config.toml
d_model = 128
n_head = 4
d_mlp = 1024
norm_place = "pre"
positions = "rope"
qk_norm = false
tie_embeddings = false
init = "uniform"
init_std_up = 0.0258
lr = 0.00202
beta2 = 0.98
weight_decay = 0.072
lr_head = 0.0105
final_lr_fraction = 0.03
train_tokens = 260300000
Each number is 128 + 24 x the weight over its row's rms, rounded and kept within 0 to 255. Layers, rows and columns count from 0. Numbers have three digits each. The size before them is the row's rms in percent of the matrix's.

# layer 11 attention key, 128x128, rms 0.0941, rows 91-113, columns 0-127
102:104131111150138152122129100116129172132135126131150143148143117122127142169145139098117077148136144157108111147128112156118142152074153127157115150091150119115128158091149077156114141129152140116102150098132132134113090113108113166116137126115085111112110137091095130121135100159119121129142185151120117132144110107165115081138147149197122127102089088142070122176130133105180133125096
109:167136116117088150081140106127117112102117161104129119135105171115155113126201129123116149105170129119144113154112116166162109108106135101111116170108150116136159128097105100128157083156090138111122154122165072104155124105121163153161129173132118123110107148156147141140121174141128078114160158128092099144123120133126128151113088152141130148122083131142115149116150105131131117166109
105:120164149116125113111122124099126143101153134101137128164118147083152135148164127132118103145121168125098152099110144098108108118095158092123132127153169103126130193142125144085119140068107131120122130174166102112127113106105141123071099109122112160118110134134134142144183107138151154139128136111110207152126143121154129167089119122095121151083146139136113089128129096121132134146100
108:090127122097112160138124127101131121114107152118102159137075118147120141138137116101133096084146128097124145120092126115163148130128196148140120137144134153152151109109132115119104075186161121127140163070069133127173112104091152149143147114122093095163143130155156165112121096117142130148155145145119104153142131092128109114107128163142140148166149130138122152126091079115107148145129
104:117099127098129101183106126154110138164150105120126146170098165140134112108139139141149085117100140132099116118165139174141127136166162149149128177115149092147141115146175101092136081134156102135129091181122111110140112125119158143110115107153125125137090105122144138140153098165121069157113124136087126153147126112140109088081109139133111103152113145135129122120134113158114147131070
110:147144140102112146172145091105158117105110102126134154156141138167125179089160113144156139109145085113123151142164141103105147109115089080159134122089136139099121124137109116103120133127158157110100171165115145120100135141105148105136103155162172140120111089122156129106145132152106112101152074158124102144116164086128134117144110106166139129137131116116179141088176140128100126156130
098:144149086104138110142149132136119150133151103107105134177130157128140147098179139124102114109103138098092095135152115141145098117126127123167106145149107141162168169056153124129132098169109100157110149157138084139144100137126134132117103123176134166157135126097111121131132147127108117093131136118087090121162128091182171156125149159142127124139088095133109127118157125106084110138131
056:098150128142170096134158147087091162125132127157069114155130141152166138122143166160122128107089135134111124121106083154141099123139164150169079112142112167168164117099143190142132098161108137155113148125105110111092122137125127113128124117143091147139124130124135107109159131116142145074130135178140103138168158112107143129114144150141129130165108138120103152109100142104080116152103
055:109121153176100107144140121073104150111159087130121122144148105175132120127110127143147135113102123164136122139139131153173144110135122106148168096123068133153142133153121160149120143092162102155109128177089129120127116152163134155136123098081129095122100120137146083106153122128131081155126134151161129169129129120095142139106128116127171130143120152074154113122099183128148134173129
093:131138096065133130128119122132180109156146131080094093125110125089137129130155173121095118180124144091094107113100125119149112148128171116119094139123162116137182145137153092094187120137084125111117161109146111149136127117139121133120085160138133152132164101108147163176131153141131152106142067145089133103141124121165134148138116155104136131154104112136111158113140116112132136141125
077:143152098128186090134142129153140179153194180130073118154140135143136134131150143124115133094118154135087096120096089166135104115114153151152072146150119152166160161106146151137131107142123140166119119132143101120111091118128110143105136157154090139106166150110116117108152124132118159088116144133115096145148134119143138110106147136112129116144088105118076083137115110128105105131126
127:128108131133097146151124110131110084115140105154206124080147117133117104146097116144149151125134122154153150148138136107132166106100087110083172130117138131098105107144084125150103140103145148138117124151132143106128166133143136110130168178107170096114125103159123111123135103133138149175127126119161170148114145104118117070111092090130142096088133129112159112133133133164171102112154
180:143100144140085136172136100138094084109145111130168112081125119146091111104090113116144167137138104162148116162152176129145174107123090117104180132124137124113102101144091117146123159104128128121092133154135145128140169155158108101127160167131158113127116116172131103114120133122135112182125111130126163162111120144124121100127081100154143105073132153107151114135122128149172123139148
083:148156120100110135141109120172140116113139170120090140089118160113123170135095166142148163144127091088117098101110121143086132178102124129085125101153156127117105131082091114115122149167113160118102133117136111156128084148098137115127140151102157159113156108099097130131161123114100143121146111106135176132158133111147125093129091096128132116113159094122070085133135114120170147129124
091:150156109130188150133145087119190132126160115092127125105091139121139137120124120136091073090141168069117121104095099120091166108121176101155130107166140118162145138120136147124105161127143130125136156094128070148132110129099120122128122106152117136135061160117117155118093107145121120155142154116111179161144127139154096142145143130097127117131126118144097112122119094144130125124143
095:121137154110119144076136151106189154090163138124110130102141159141168106119117098141125105139118186122055141103189126103114156138139149130133107129156117129143151169125123125108125146096099136129153131155140113101089133127148147156122150098120132131109110140152079143153124138104094156117140116142114149164099094170148116176104161138095130156109087117133101096110131112113146126119102
089:127162165090170136103144181134120161121118127142087151104124161156115106146098125131180152099096127086105144143158110100108132156113119140137130152138106119112136146067106151147112098136124126137098123103196157134173131164093125140155187127113139111115125127100130123112105129078088132104140154156121102151148133097146134097134114148168129113130121132138093145132164134130106122150099
094:138129130122133109130129108151116082150098085151153163088159156103134115083109136143139139128144090086094111134152112158082166130117130150091090105134106153105157124126122193146145170145080124099143123131127118131094129115123125094154145153140150158132104132089177132138116100137149116131094125114151136149130163115124128126170141089062138132153155148130148161121118117112087143135157
086:127136122096163126140192154114163120134124137146109135131098121090140113123149158102114106140132136093098141131120097130148124120090112092137095152133138126143150109128131152146137129148090162124096109118150106101134150130133119093108148135177128157121121138159140128107165103114111155127165128136123117144201141129130147133087048137120110134095123096156101116131180091139117076071140
091:184147106133142156150169152136145159118109148156075152116094121084148097114119151170110125110128151115127087143119118163136120152117124103129093151127102142120151149164120133150121160147095081102145092115146110174177121139180142130152137117122147096143123144114070097139106132110129112102159170133112119129119149137138103103145120113118101153145072145126135112118144173141107126171105
096:143112139148139129135150136115131143139102110137139137115095111150124120108127113142142136127157118080148119125087148128109123107159116164177131124112121133134155123143147111111136128117152097134120163090095127163179114132096116143117101112114096113167087133090153131116124126160142145110132149119123107134078152100075122104143151146116129101181146144117178167148108168166058117202139
092:084142075158126132110120113132097069063139097174151126148121136125127125147165118117114085084114155114158142179136128126170101105103075142145134144150122132141139145155142152116113098146112112129140132163133106120144126158167129156104112146157124128113144163115127108109137074148165111090123113165115116148104148089122112132122137103161096101154133112125111133163113118147112170159144
086:123140124154131141111125118105110116120089088157143166128127101139130156126091142134129122101104113119165141133092125119107130152133118150142157104121101136152136122163107112133136131140152113119135130114090121138168118140091135151161128088086114105149100127111146093122132093158171112131103165159154135125141151097091119121146122147165133139152144153114148173131071135160078214192113
# layer 11 attention query, 128x128, rms 0.0955, rows 92-113, columns 0-127
106:118116086107107123119157132141087079074094141123138106125094135108142140086167116107137149107149128112132138151125140115107149088145100071134137169125135145116151132118105138117141094131124142159086146129170111116173167084139145133127163171137133107120104131152159137144121127123111103111142097120146108168171136081132117094113098160186153131126132094142147097138107155153131169124115
110:147114131137101108120128094107125120121182126082109160105102149103143088121138162127136122130098162129107118093134123111137091106107107087118122147151194106132139142148132099104157165110139146120143143154191128141133131152095174124125157149110118149070134127141126074130146095120139127139133160146103173160144139156139144142122110125090133144090121148115110167147157093157134083149103
108:088142162090166149123136117115144120132100151093101143167111117129092150130110149107102099089159109080158108095105110109133184090115175146145151086128150140153114125113114152152148071168142124126123143093088126126177121113080138112167158107131114086111120118136163138135120101128157130146154136154138126155132130131155110125114111148159164119148136120158139137118110070140106123132125
109:115084148133121123171119124125167120156105072124184104170123155140136109138113112100114103093113119122129106095182167162100100142152130129177119139125125136156130073135127113129118128153097108155141102125129086100149157144128148117139108117200097108142114112132140118153138108155131102172107173159096122108139150120146124108128116142131117098124098144135135155125106114190101129116109
108:144103102102125115108123129132150107166123174065118110097121134114127156129137118098102117167167117108099096173113099086105128129135148140080121165095152107121173128139109166111166123168136127138140104119133111141121131090109123138109131114125097142109163144122103172149085126154159152134110124144120148111135115116163118162111152160095126104147151131171097187161142120099117161152113
073:123146117096132109127117105170140135138148152113123129107095151105123131144115112148062116163131170101093079155140114107145114139139127161120101150086134096081150151109126130105170116146137152086174119161145152134110108094143162105126109118138081107104179170140134166163121113129174147136144090160119148129097101119131100147109140150127105111122149133131108174097155135095116116131149
108:157141114084143135131109140151132119165131150114132134103098150102117125191130109113083113176118151105104107156113091122156136120133130150128102164109130103111144138109095148100147122161122171125195106128154155107115122112108164110129103120159118114109158161125118150165106123131125155111145088151115129149126093132165137147099128148089064097112143117145126170117169108113094161092121
139:175126116082147131132102158128139141158145163103123109135112124111108154184125142131072131163132135099110120127111136132143110126114137158166104136143124090146147145090137153109165112143115159144184115139139105112125112100107156127117077151153089155069160139124096145154129110153102152114153097135103115134133098146144147173134135142104095121132133108136074123110171099099104165101108
096:145146167130118147140137100144126108130140087150131115156148110136128125102131153129087099134115155130137154118168128140139126128119157151129097089135113196108120094126111092159134115100110133087142059127116129157102114204126092150135128125119158107150121105142081082100129108125075092141088134135143139095133119156128159121153174094137167129110099120118151144151108135132151112122150
087:126127139083131133131136109163160111186157150101093128100097163108144142132123127127099113172112159078126091149145116102136090152134125121138133147103139115096150125122125112102160130122143151107157109108157153148158120112119140132132127087137083139112145123119121207204109110128142162146156081125121176132108073156153100129110134140154120140132154128168144129128142131103124136109124
059:110099110136125108141131092094110144109166100115144134157154133156175132121143156114176100081139113125147144096118166130147108151131157122150132176118135135141106126129116100131118117139082115169096162130138093154134119119174107178097149149106135103140124088135162120115144102124135140158104125053112130093082138132146168125171129129142158150122114134131124107103101161134179132121157
068:100130124127134144147164134122115144108169119129122137094165167141142107100108124132174145166127115119151142136131168149135095150119169154139157132135115118146149169101095132102123133125108114139125163113155121111142110123178117161145143122113160117149113081150137170136186119146077146131146123082133105089084111083162085124122116075129087089121116144150103125112107138110172155120121
082:133125145149125137103109092187121129123151158100075183108155156103154123103102141122110161129138110129153130166124097158124107127118158131091154138115168125111173149113104124112118127122145147136080088112167154124122111148103125092155134165079135107157141098136128130129162111097143159092147133104136166090153185089131117122161090118119127148142118115121131113130156087139105149142114
092:158124163118126115111103099112144156155128142090132092117086162154089104163132108137117085103118135115129088141076142105132150078137165117148150163109149104110141116120121107162132168087149111132136146104122108163160137140104075087122119150139112092102137134122166100130123083133130066133153143116125137129138152155134124140150131148168150098123136155095134132129169117098153110098158
088:156118132107102126106136168118142171127160109090120072104115136146087094107163116146096139109137144156110136161165144085109147123113113101121128129138159147174134160132118132135120110124113095100158121133163093128126133127181126160141141129134149128081103141129112072141113121121115165124145119153097159149097140156155141151087115139150152134094136154062125125114162096132142085094133
089:121147104093140154102154127153139151131175149088102151138112165136159116153157172125086113121119157137110114100146106133156175139121123171144130097133143158111122147147134144143105101117163084098083131123124146136168083128120163121129141152132121129147142122137101107114113094063129180089109098124138134154130123124109137077108141181136126136109177098093097152104134112140111125142137
095:114111130121098109126195117155109100162127165099111126122157161108101137144157113139157124098115135163102132140116126148129121126119084095087132154108149108100133108090153140146157151091156151101162124154130144159097102108139127103113125162120158126090156085119130135128112123187146083137112118135154121124154172146153109109097134119126142116117195117118147092150140163082107126155143
087:118123105115142107163134113065105108127062160122127131121101132102188114070141166087128134150123153111119096130152136119134145127109130145124148145158160132099112119133126114104140135118130103134096160107147145087129148092113135084079144161137085134131142116150164174127137103151154160131127120111131115149108118105111105118142120156119111102095168099149121182111145112158175119156147
090:108121126140093106137183108170116114142141148148104133156110130108157112164137165130091127134150126118107161149090151145102103163171125121115122149148123125110106108107168117128168086138143154158087085128117140167114089119139115143097100133135178108148131168190086115110079100110174110137124127127095137126133119118135106121130141151163135119099131111108098131157137155090122154114166
097:134159139141151088132130134131148112147122146158125104136104101142114177167106120156133119117125120085145132070114132134140151123163159119155120112119077105095125106087172125157118153101168180146111109097079130132124116140111096096108102132158132106139150160110148138131111157144133067136101138123122097135149159155107155128145135164150126140148156100117171131130141192126093159108115
092:121152119145120130118145122109110125105119136141115153108106158109129158166131136119124103100158106119114123110141176141175159085151076138145094161088104090112170151127141133119128148163111118166160172138149132124143084149099153115091138122129143109158138160113081119098110138157135103098107188116113119180139141089139129167122121130155095095134106136183119132107111113138130166120145
085:134129140128143147109145123084160134123119163121141098193132140145078158178146125127105098091180139105098096108071130117143141109134143118167128114144114114135127100104125144174124094137143112149162142148066112151154101119111121144074095142157132092115145115154150091107101118122152128130125141134104084116171166142102163125126140140159140121145147116130146106142123146125127183118134
# layer 11 attention value, 128x128, rms 0.0878, rows 64-95, columns 0-127
101:110120131173126163200144102133152138128116099106164072127103122152134155130107134146105086121154134135156135132115149133134161108103140075111127116094128147121150126106093104139166151116151180117160116165103120140111072156135141118139092145165160159133149182102136125146163092136133121144127134159115142119124138104093122146134155129102118111114099120160130126106174122135117073124156
098:117119128128128121162117092134132119154146082125127120087136147170141119134130129137112094128107140128120136119148157136106108136117147188099091132171128119109103103076085091153131137116084121090164120154154107122122142130158140114144100129190150102115096144108103121095120139177109115126086198138148142115106101168107145132143161113125153155122062130139140156160131130102121144122134
090:118093179101144145122142177126111140125152101099149137130139130133108142160092147115113121128125130128106133094115115132129172111118114075147105107132136111136134051143072100166181134106114155131153113111117112132131125185178164119124127129133139121134107153142129110145182103107125116143156129184105115119153131137096144159148099152119066133117073134159112132105134114127130135138113
095:115072140124145144132149142138155142157123159115155157121131105112112143166139168154104117118118120147115122109059118135124159128150123107094130151140147156101140127106105151129115118177099095100159113125088162141112129149146150126124151131117124126110106139138126097111117111117139099085183066117135141185130106167113138135118096128090096123128173093095112116110121125187145164133094
100:150161102123136092067138115105117117113153142155116082115140137119113124139139113080140122170156134104155140159103105098085137136130132119082171170148129129119136151124089101142093107133176086124098180141157123111130098117135100126109148108126159165133129116101108129176156161135170113145155118101143136136148127100133132137140139127141140107135144116116142126107129101138106176149051
098:118114158156138093140176129136132150120112118146132166140133113163087077095104079115125128107124135102158134146122095159101172111133133173162147155115121088101104136088168138122153148125126103128114136123130151076097114134139120146174113116166169111122109123072140112107133163109125165133136151118159148095110143144091148140124086114140165173143100143089157123120134124151135108112120
103:152136117097147150141104140113101127124163058124134127116156143156154138112136119129162118122069143125157110087123127086088064151132147156117107127120122113095127120138049172129080130092135172122118113132176120125128132120125094136115152170154131127136139126148129124129182135160157103124122130108129134165151165160138147103109142113140133116143132120113107126126136126146071137106091
092:138101129157128116126122088124158125095107117138188096129120135132099116091135108108094111113132091146176098107138137146096125144127115131143164133150130127133120128126141101152163139149187126070110133160134116112137123134138157149154123146176167196094145085143158171112139136126133135119128154088127117091120175161124065119104137109104147136137108151111118161131117149102135097126156
099:148107107153166139131166150114141122154153074091147140085141125146115139134125127134108127110104133106169180178145125116148146109117123116075081140111126132132137117101106149139122106128130183114127140163133114162135099177102140125092106165126121095123185153077125087107144125101110131152115071133145133166124073134116139113111126129101086133145139136145138149127147098145156126127120
102:080169122092130136114127086131121097149151126140091086147140131109132190106119108143125113159110108103113139115083094122123131125161112163102135097130119128142109152110090121108159123121108134147156100091146130136126113071166106124169178121106174097127085101155085131161118165150145118139167153177110119124148149108145144141145149144118147129140142125076158106111110114120115138144131
097:144131100126138106163109181138130113179119103124159118130160140196092110137123127126128096094107141115129094171156124154105098078136110086146136112148134096137116090133092106167157130134201100161137147118103077137117148132118106146148108124128141134118142150117133107122146148113137126132084144159124098154122121153139161119083122140142154107117059146133123120123115117130097144147151
091:125138091132119176124140144146101110120127109161067163088150171103121143144134188131114126133123130141095129116121135109144137165112130136096138133156124168092125146106140143153157107164130093147097096097158148130108155116094121144105178098120105142128136116094119130096130132117161162118101119081139108157116128122148131100145126111103131096123170085199099138148124127124136113091088
099:120120149112140100146171111124139158155148129118122156114114113172097113137103132116165128078117083097165126144131138135103193076129122162089115173118143134121132144121118160109115123110123120121177144129124139129153102143092157127150057116118163119128117111108155077145163125108114125107134103127140120159140101145101151134109143108135103116125158137174155132131117099181111166152089
095:114139114056136123136144162104135143139143150105144104142133140138141184143113089150099136133177101092120122156137157165122150119135112136105097104114146154091165110134137094108132093145105133137170140113150115136101140129113138125109133124119121081155173147090092113158087104147128131124140109145108118145121073127130129127110157137092091107108150076152159105081129140167156161130156
100:093198095125147138115107168132109122187164092132102171115134160146106120151135108128131112135106123136108091149141138113111100155127139114079114185154123107099123126096124153132096139140089065154125128103177125114138119102137145118134138114125114066116141152081135121130143164099149112119113162143138137122122112154133145132145146124150160111121074086122127126137142137137119164140089
101:128138148122100112122128086127124110105167124164125196137115084083163138126165144112134099135138126100153146104107123117117138136129122139100148137113126121129146172141080172081137124145110132150116142113138114125151144143132154132154161111119135139131090058169142162086168153173173120098151108136110110153093133137135157107149132133070111154131151121122123125142091116154128137153086
095:123192134125149126122101123153148136141108159165110111159118156123119115077152128158148117124157194154138101135091117104132121136146151144169145106176125129109145166133147123128100139109142140160085128130117117100098116093134052110143158082120119146140111123117142101130124143145142108120102156120129154119114166102139151129155113131103194126102115117062090115111142136145106135125125
094:120120108148113166127150133152091132123140140153091095087129114150147132127116138146134182132139144152124088140109120118131102159135132146124109146119125121126100142156133170150093146146086134162144114125126127093119183074132120135122124148130119164170139180045105119105142128127131138133101096120095124162132129142128130134117116148134122135125103107185098155182068086134117135110090
090:154152139131086154138126078130118148149129112120097171121134159103096123174121130145107122107153134127119110088098142159141145120158118135076143112125119160125164156126093071138139114136081149139138133148116150173095111157126137130075112156116115129179094151137133129114117133082112135101148111091119116141127109136125122144106182129104095093154187103134153127151079122141125162118133
096:169131111100166127154113154132106143141145093119130188122129132148116139105141125143094101148098097131119133148151152105088143123117153138124132140179129087149124106121101132179156132138118134138131075083151101125121168103136103122161147139106108072090097130124151132135122123168146109103118152103119115135138152132104128154131102122184151132133048107104123116106127158098122172151129
097:109116143148149090097144101117140122124128152140138063131155145091149131109101142117093096155143172132115130110123060151135138128162109146133171096164122151149094112130150112100143117153137075128113139116115122126088114150120141147118176145165158136108136095135110162119119095158116145162168106176159144134112156085150141105101113121108157127107173115087133136122122123167126137151106
106:105118079133141078115084082180147133148117123150120170101134142124122134107112179128156070170126156121068150128126138141153137115133132156108135154185125162106127148098158139138151113154114105131129128118132117103150160136130131102132152115122100088124129110119072132110104165156153117141108150116140139117130065124113149141125152120113196111110104108124115136155115146115133104156132
085:150178129131131148105102065090137159106147153128147137137109141131088155127158093121080144141140113120174102138131165122109114124115123123122134081131119133146123111109157125123109150105157126132138106143144100142125106160117125142141125081092115072133150100195129155189075136140133115135135142117129139074147165126127089160138135113158146121141173120121126122127117136066137131118150
090:155154168132137111171106139153145142135119108147136139138130139158116120119127080121113152087155118178129100117159119176110186120116109074137151118114126097138106126118128152092102152144122128134163128190095156162088096117141140116118092086124121092110113159099162144137166123081109103114155127143144144100173156122100126111115121126147153132097101127065124118130120137138114134135149
094:121123128164143155122127128142122078126110159102145149149101128101089139140140114100099164107097127132130145126141143078131108136107155134140109130149135129131152162128164127150173138140141147104106108109125130155151106127111161143135127110112110124081130098126174138144076109122110131161081130094126105125136169165140120126162134118150122123149123204135119142095121098073146101093204
099:113158157099133132145158074120130135134104101129117108126131138088153160088104105155151100104148132107087147122114127138093155089146121121132137103103119125150121114126125128091074117159119117148142132123133175145120094119149105085152129111128125164114142163112080128110136153141155150155147150146158142143122072107111156110146176132141186137140101132151172101095101128153087132168099
098:212098132142151170136092101112129146140107137134104109107132144128125136091114146173157149136148131138112100134135118114077123115125154142158125105112137131146156107134062106125151149133184154137119092150120127151101152108074087133131108150097172132099115097153108102140145140110139131134156108068139097149156145096112091122118130110178104101149123128118132139099123132126129146154124
103:142122128115074175098094126102137116124169136117081126130134110168173105175115126069134099168072119134132135099151112090120106157145115110109151122150115120135118094094086136135137131151132163113144139115142132169149116158121149121127128094104115113119057138156138138155151147142130123117139157110116124151158139139150120124148119148104059138120146111106119133131073107127122172133117
086:118146094124146170132153170138113126118151090126153139096144118160127136156108086156096109133151137135141135095121122100121166128109152126130125159100108090119123115144099209134121123114165093170120101120133153132141144153075081148132182156143146081072139161111099121132137124135112125163103130176136133148108115087142153145115079126129130122118142090146111152127112118102129111136122
091:111115196140112090124146097165147111137098172127154137166110158178124147131126100124113124122150121107144087178141136183131152085124151147111153129096130120120162168114099142161125137127107142135154125100101106116088121129076149120108117136127178123118093124147147136146124130099102109106147124087122130126136156131099107130108158110177139120132158154098141123088158133115116181137155
094:140111110153121156098143135151123125155133069126130110143136132142119108072099125123148091127056159134131114107145083143136128121120158127195145102159111132159095115150130125147140147097136154161072125133115131123141138130133132126130140117121126102139110169118142137112130145108106139178134151152174161084169145122114128139117108133154185135155074163100094128117126135107119093089134
098:114127177131103080104165114104109127114122109135106115127146111124116104157122099088119110120127140089145138165157124190101147101170119164111122127152123155116141124138107050156135105118058151150130155123153167132116123137141150106123082109154114117140089153102132136137148165101100144133119122080122115122166141105115151132123150137156136150146099175157138126145165111147113152128121
# layer 11 attention output (transposed), 128x128, rms 0.092, rows 64-95, columns 0-127
103:166123157083101141084148156156107099157107133137128139146098112139086138159105097174129158135110122127119136130145108127135079145137111153148113126125112112112161128138130147101129099148108105172112129081190160122135171140138107172103137123163137162111107092131129122132081133139149126136158121100130137117125117114170063113130133111140098131133123159133113151110106177075156160147143
102:130137123108109125108153112155099139108106155095116124197071136120089136138123112119143139127115100156112120102085115129140138090138123104127171131107149127176148124142147136139119086145131128153115132103117170115122135132116108116144170129117094173105121075155159117147118121131134138123175146137099095125146146101201136151127093098134162170113195140102110109106142164139131136117125
090:133107148163112096168106152116163144170119123104123126124104145156141155109098100173136134118127117126131123181138111106127087136139110168134103138111091091102143159125155130105120157151145096152116112120156140138081137112073146120152126110160124155123135066111122127143116172138114135162091106083066165175130128136165118113104141130148155151122185129110118136142143141106133113129139
099:157164134170097095115111174098103106134139081122122150144136124146135111095166079101148117123127125152122135154147152146125108116094133181134101123175129131138112155170164119117128174130113089108117141127114103100079134112092139152124136114088147137138100121127156131138132127163121138159082126136111118130122142103120137149127186104132155148132087157160163134144124101079104079131162
101:129092126149137135105115123140124132114118127117128137110140124140142110170084144131108110121089153110127122142142126117144168139105092117171126131151107125181151118137130145103115134116094158110168095099142128120145118116136123149147115149115106028139159127106158162109113105182146131109123086137152118127099139155087193127103150137133112081150099136172140104139155126145125094099167
101:158114105150128128120052106139108124133137163093109120109098179135102128137167182123122109126162125146129111107125149141121108136144149130086149132126167116159111121112137140161107162135115161132141122124117126155191159138128106094111133172107125125085091071144145102143089103175104097149123135112162109116181093124125145119106156143126110151102118128128125135111145125132164159126091
107:134145100145105120084133086143111123101136192131092114133115148106141145137104090102116124106141125076115157136125093093121167136120126100133131132157146147165115108131141123121132087149150142143092159078105144133110080095106110134163133106133145137130152107141145174121100126125176152104152122151081102099116147153105151147139106152133200112119153123165141103147126161111129132168141
093:109137147095101143113110108158088110113164156073109161137082121139126137162134137139119145139118126152123131107146132107155104137150203110090135149126120149182141113144144142128133087150122092144108117111115164170151150139151112132076125114140108069142131080120148109127139125123138140117138121149153174098135081103137108130127127107149067138156089106135113151144131123151161135135092
103:108145135134119139121095152136117135145080158182123118164087119118092112134076125103133106109167128154083130121149137125091121175128107134154105138107120107105136150099139137154129150110105094125126137119136163096136127084134138166183167116121140156121107056141140169132142088144142129118142147100085116139106177125145063123120145112140163119108148153137112108137104118104110129143138
104:135092119132133113124111131121126167132153109101110116136135160118157121148131103098094132126131107129148136142127146130113139115097119131142173144116113136104149079175134148091095139122127127117118105163203118119115110146102063082084100134126109147122164187086147074123130103136157132125120136156145138101128142155131217139128118135120142090145117122137122109121140157149111169113138
095:141134168133148121132128138113170159106117136112109086096084120113089131101116158147134156173157162132125150115084107087153144155126152145134151090144146130136124165101160091094121125097083149129092138134166193144131134143143156110152165101117162131119119122162103125140132132116107163155141087111082141124138136098068135152107096112152108118112164109111098136138117136151132116118113
094:120146113110149136142127108109117105123124131138164109139121100156157077111130098108140114133094159148109120141151106112107139117127125127180057158123188115176148110158117118137110102104129118086131150160123111151103118126145111167131130150120123133139159177137147126121132150131124089106113108133085110164115096082114154134086141134134183152141111120137167087108133088151110111183139
103:184159143165116101140131120132115128118103156149123122127090123101122150133142119106096123152153152159104135120124150146178141156126118102096073098138107109096107121119143111110122204133115136105143144099109142114136138117134132146128167159105148154079108050128112120152126081172119143124134136113137148112100115114169131145139142081113117076127135136141136115119177144095112121127161
105:135127150126138103125157127109136099151096072150143142167122121110131115143153165149135104121083148129100164147125103122129112146102097109174127125132139093077128137136130119115149166136088124068088104139145136096143102107113127109157130156095114185104112156132157158159143116115134148157116123137097143140098187099157133144176129130140161123140108174138095153120114103086108113131142
099:167103098123141130110115077093137119126115137116141048133110145089150091134127136122140101112135140103130115107093103126140158103122105145178134119147186157160149141101121109129101145131117168122137136118110109123111105130134100160143142147110118114118118144160134157132154103169162145118141116127084098133137156101167147179105085114129177138121170141138138080124127119127090089092138
103:131143095138144129118169138138097139131134143118102122103162127161183121135084094125139123167130121147118097141103157135130135147130130168101108137120092150132052101146161140137133135120147140084135127130084149127134091148111103113109118127115138107149151113076148093148124091134165083114113169170122127119151125131125187136081159127161134086154112115159166140122159155114108129155136
098:129100111119136118106125099115095130109152100094127133114197100146130117123125133126121142138128094094174136150139129139099161116139134139142157131131174136122091119113133126113137128147100146154153119136131110118159134126148132129108118138117162081126097211159096141105084143133098124117128095142175079120165104127064178141117135175138104143150116128160136136109122187106145130141113
097:109139124105141150126130125061147149123133073149152166169115123133150087163130141106144092118087126109139154103111140087115127116113101144138061076133133138151119109130116105138124088111169127124088140154140121161109127123137125165155160119114145153096136087129145124138125151131147110136126139129069106154114087144102156156141104128104136159092180130090128081116155120130120135149132
088:135104135098135094145118124076099134131114135154134128155118078134136109128138080128122140145094119187103123140141105142173114112132135087167063113132107112124126099157119189127140159115175106116132138103149109114119132144072118156126136123123152167129131134118132137113135110166134139138125160175117136136092160093088126142143116076135124153112102158159115173107120106162086122132139
095:082113137160118129108110102119121127138124115114101080132168151112140119150136135140136128108128175132151161125120091104143122114124096140125162110103226132136127158151142106101091135121120114144158128154071156130089105131092143101116121109157122163140134172108111122125127128128124193138127124137073138131153107125151163145109108122113179127108177128108140145163121111128129093104116
098:127108106120107135148114156183101113115163163069146171079123135150130138117145123132146171145121093152128120159129162121114129126095137133107140155109082093163123151142133170131132104126114126109109112152160117144182142116136116077130141116092131114150138146138161102127113146120124115136103111102183113102131119152094170128155160148147117118183058118142126095122119110118106118134157
110:128116120104126164110196133119111132108098104106115114142131119168115103102130120118130147118149109171134105139103111127127135098145122125104156117117143123151146135168121168116120125103098158106135132147111125153100125109137118139138150116062107144102109188141149097131136109150113144095145123123172094180131130055172172158088111136162128147173125120119155083104120124136099144098143
088:081110124138133111120143096121124105159111154155119103148140142075131154180144118127126138090115125144137130132132117132117153107150142114131139148107125138110122130142119147098149113126090128130153093098135117129121138096104121093085121153182105104144117197126128129076154133110131170136131162166102132101132118133154103111151107132093074099163078156111126182142139162175118122096094
093:158115160120130116126090122092109127185102153134149118106088111096121136149138143149138118129133117125143136142099129130197054090147183183118156118145153142099111109103151112126120111119150128179117129051125094112167144111115130153128133151109170147127093131156153131127089130158118128161121134120148140130139103146145118156146110113146094128157083160126136140135140105125129113137111
099:123118123126124135147092119126147135115143109141129100137133134132157120116139129135123102122147134128122111127170130164122128145148137112134155155098138145123143097137131127131102122111131061128168114165117136133109150159190091099113130138187121133150126118124092126098202182115101131085151153121140155086133110111138060115116115107119105112111137073089101148162132169175154138127096
101:178106103123142099135118125168119124127131141118124107129146126152127107140122101122161132184104099119149113123150106160160110146095107146135154135143123121074127139147109150111151166081098182178094108121144109120149167124117130141118154149124158124103137124117143073142141079147124116094151127098206102142116167132118198121122123147121130090120143149101113149098116138128135145121139
101:063125172136083116142130140157119142095130140175114171117138094128109152132134099110080121105092138104139158120168137119159113139093123122106092106146201096114140119173136147122137100122123135137131135118144141136111111131122188121148097116194135130115137176108142124098137111137100137151126117184117151122123109150095132119117106105133115099129133150145131130176117079143132104139112
101:122101140151120082132184146136121167125132149153138137102158144088141143137103063134135112104168114135124108154077124128137160071156118146127132138107093169121144108143126101122100134089158081129139122092140134143122118134105094155143115136144114140154183107138140143150147131127154119157105086150077136098135115142090150153105166116141142126112149107124134130147172096163137084133141
092:081104096142140130112083147137123111170111145142131100106083173144126118136125150154127133107146149120118121140123141142075126138141093156140085117124161118114121114117141104157135137101087161116099124130151129115124123119151138122133143110158128169179165131115160104103140137124172145098131097104045102117132105146148125141160104168125156130083128141122197090120133121170123138134110
088:159136152109125099105102152102129137135117115100148107113130111111125158166148165114119124105128161130128155108113145180201110135122137063102134113133114106120093063184153145103128161145140126127141107105138144123124124167154106103155128107129132158104109153089116119134120106161117147144108150148135154096130111119138098113159114094088088137158086103135120163146105149143127083103143
095:100098096112112115155086122146154156088145192123104106092149160144108148138140119132118142119192120112133126109111149121094108138163142142093162139095149095140156156098113136154113120117151109201126121127159114183133150111138107137125126131132120113136131166144106113100125155142126134123121131070167102134158118126085110140096106166124128145110173095114119126121135163154138170126116
105:164110138115140122144110084132166185113132151094126120128108099131120171140109160146131120110112107175121142084107092155151130150130122075149149133094121088140104111126117146139068177111177130135142105122118102148157149132122102103139142147129144165114128066102121140152125115164108121163157141096134133164113159145122126114101145111111131114101157129117077160090132127143136111124171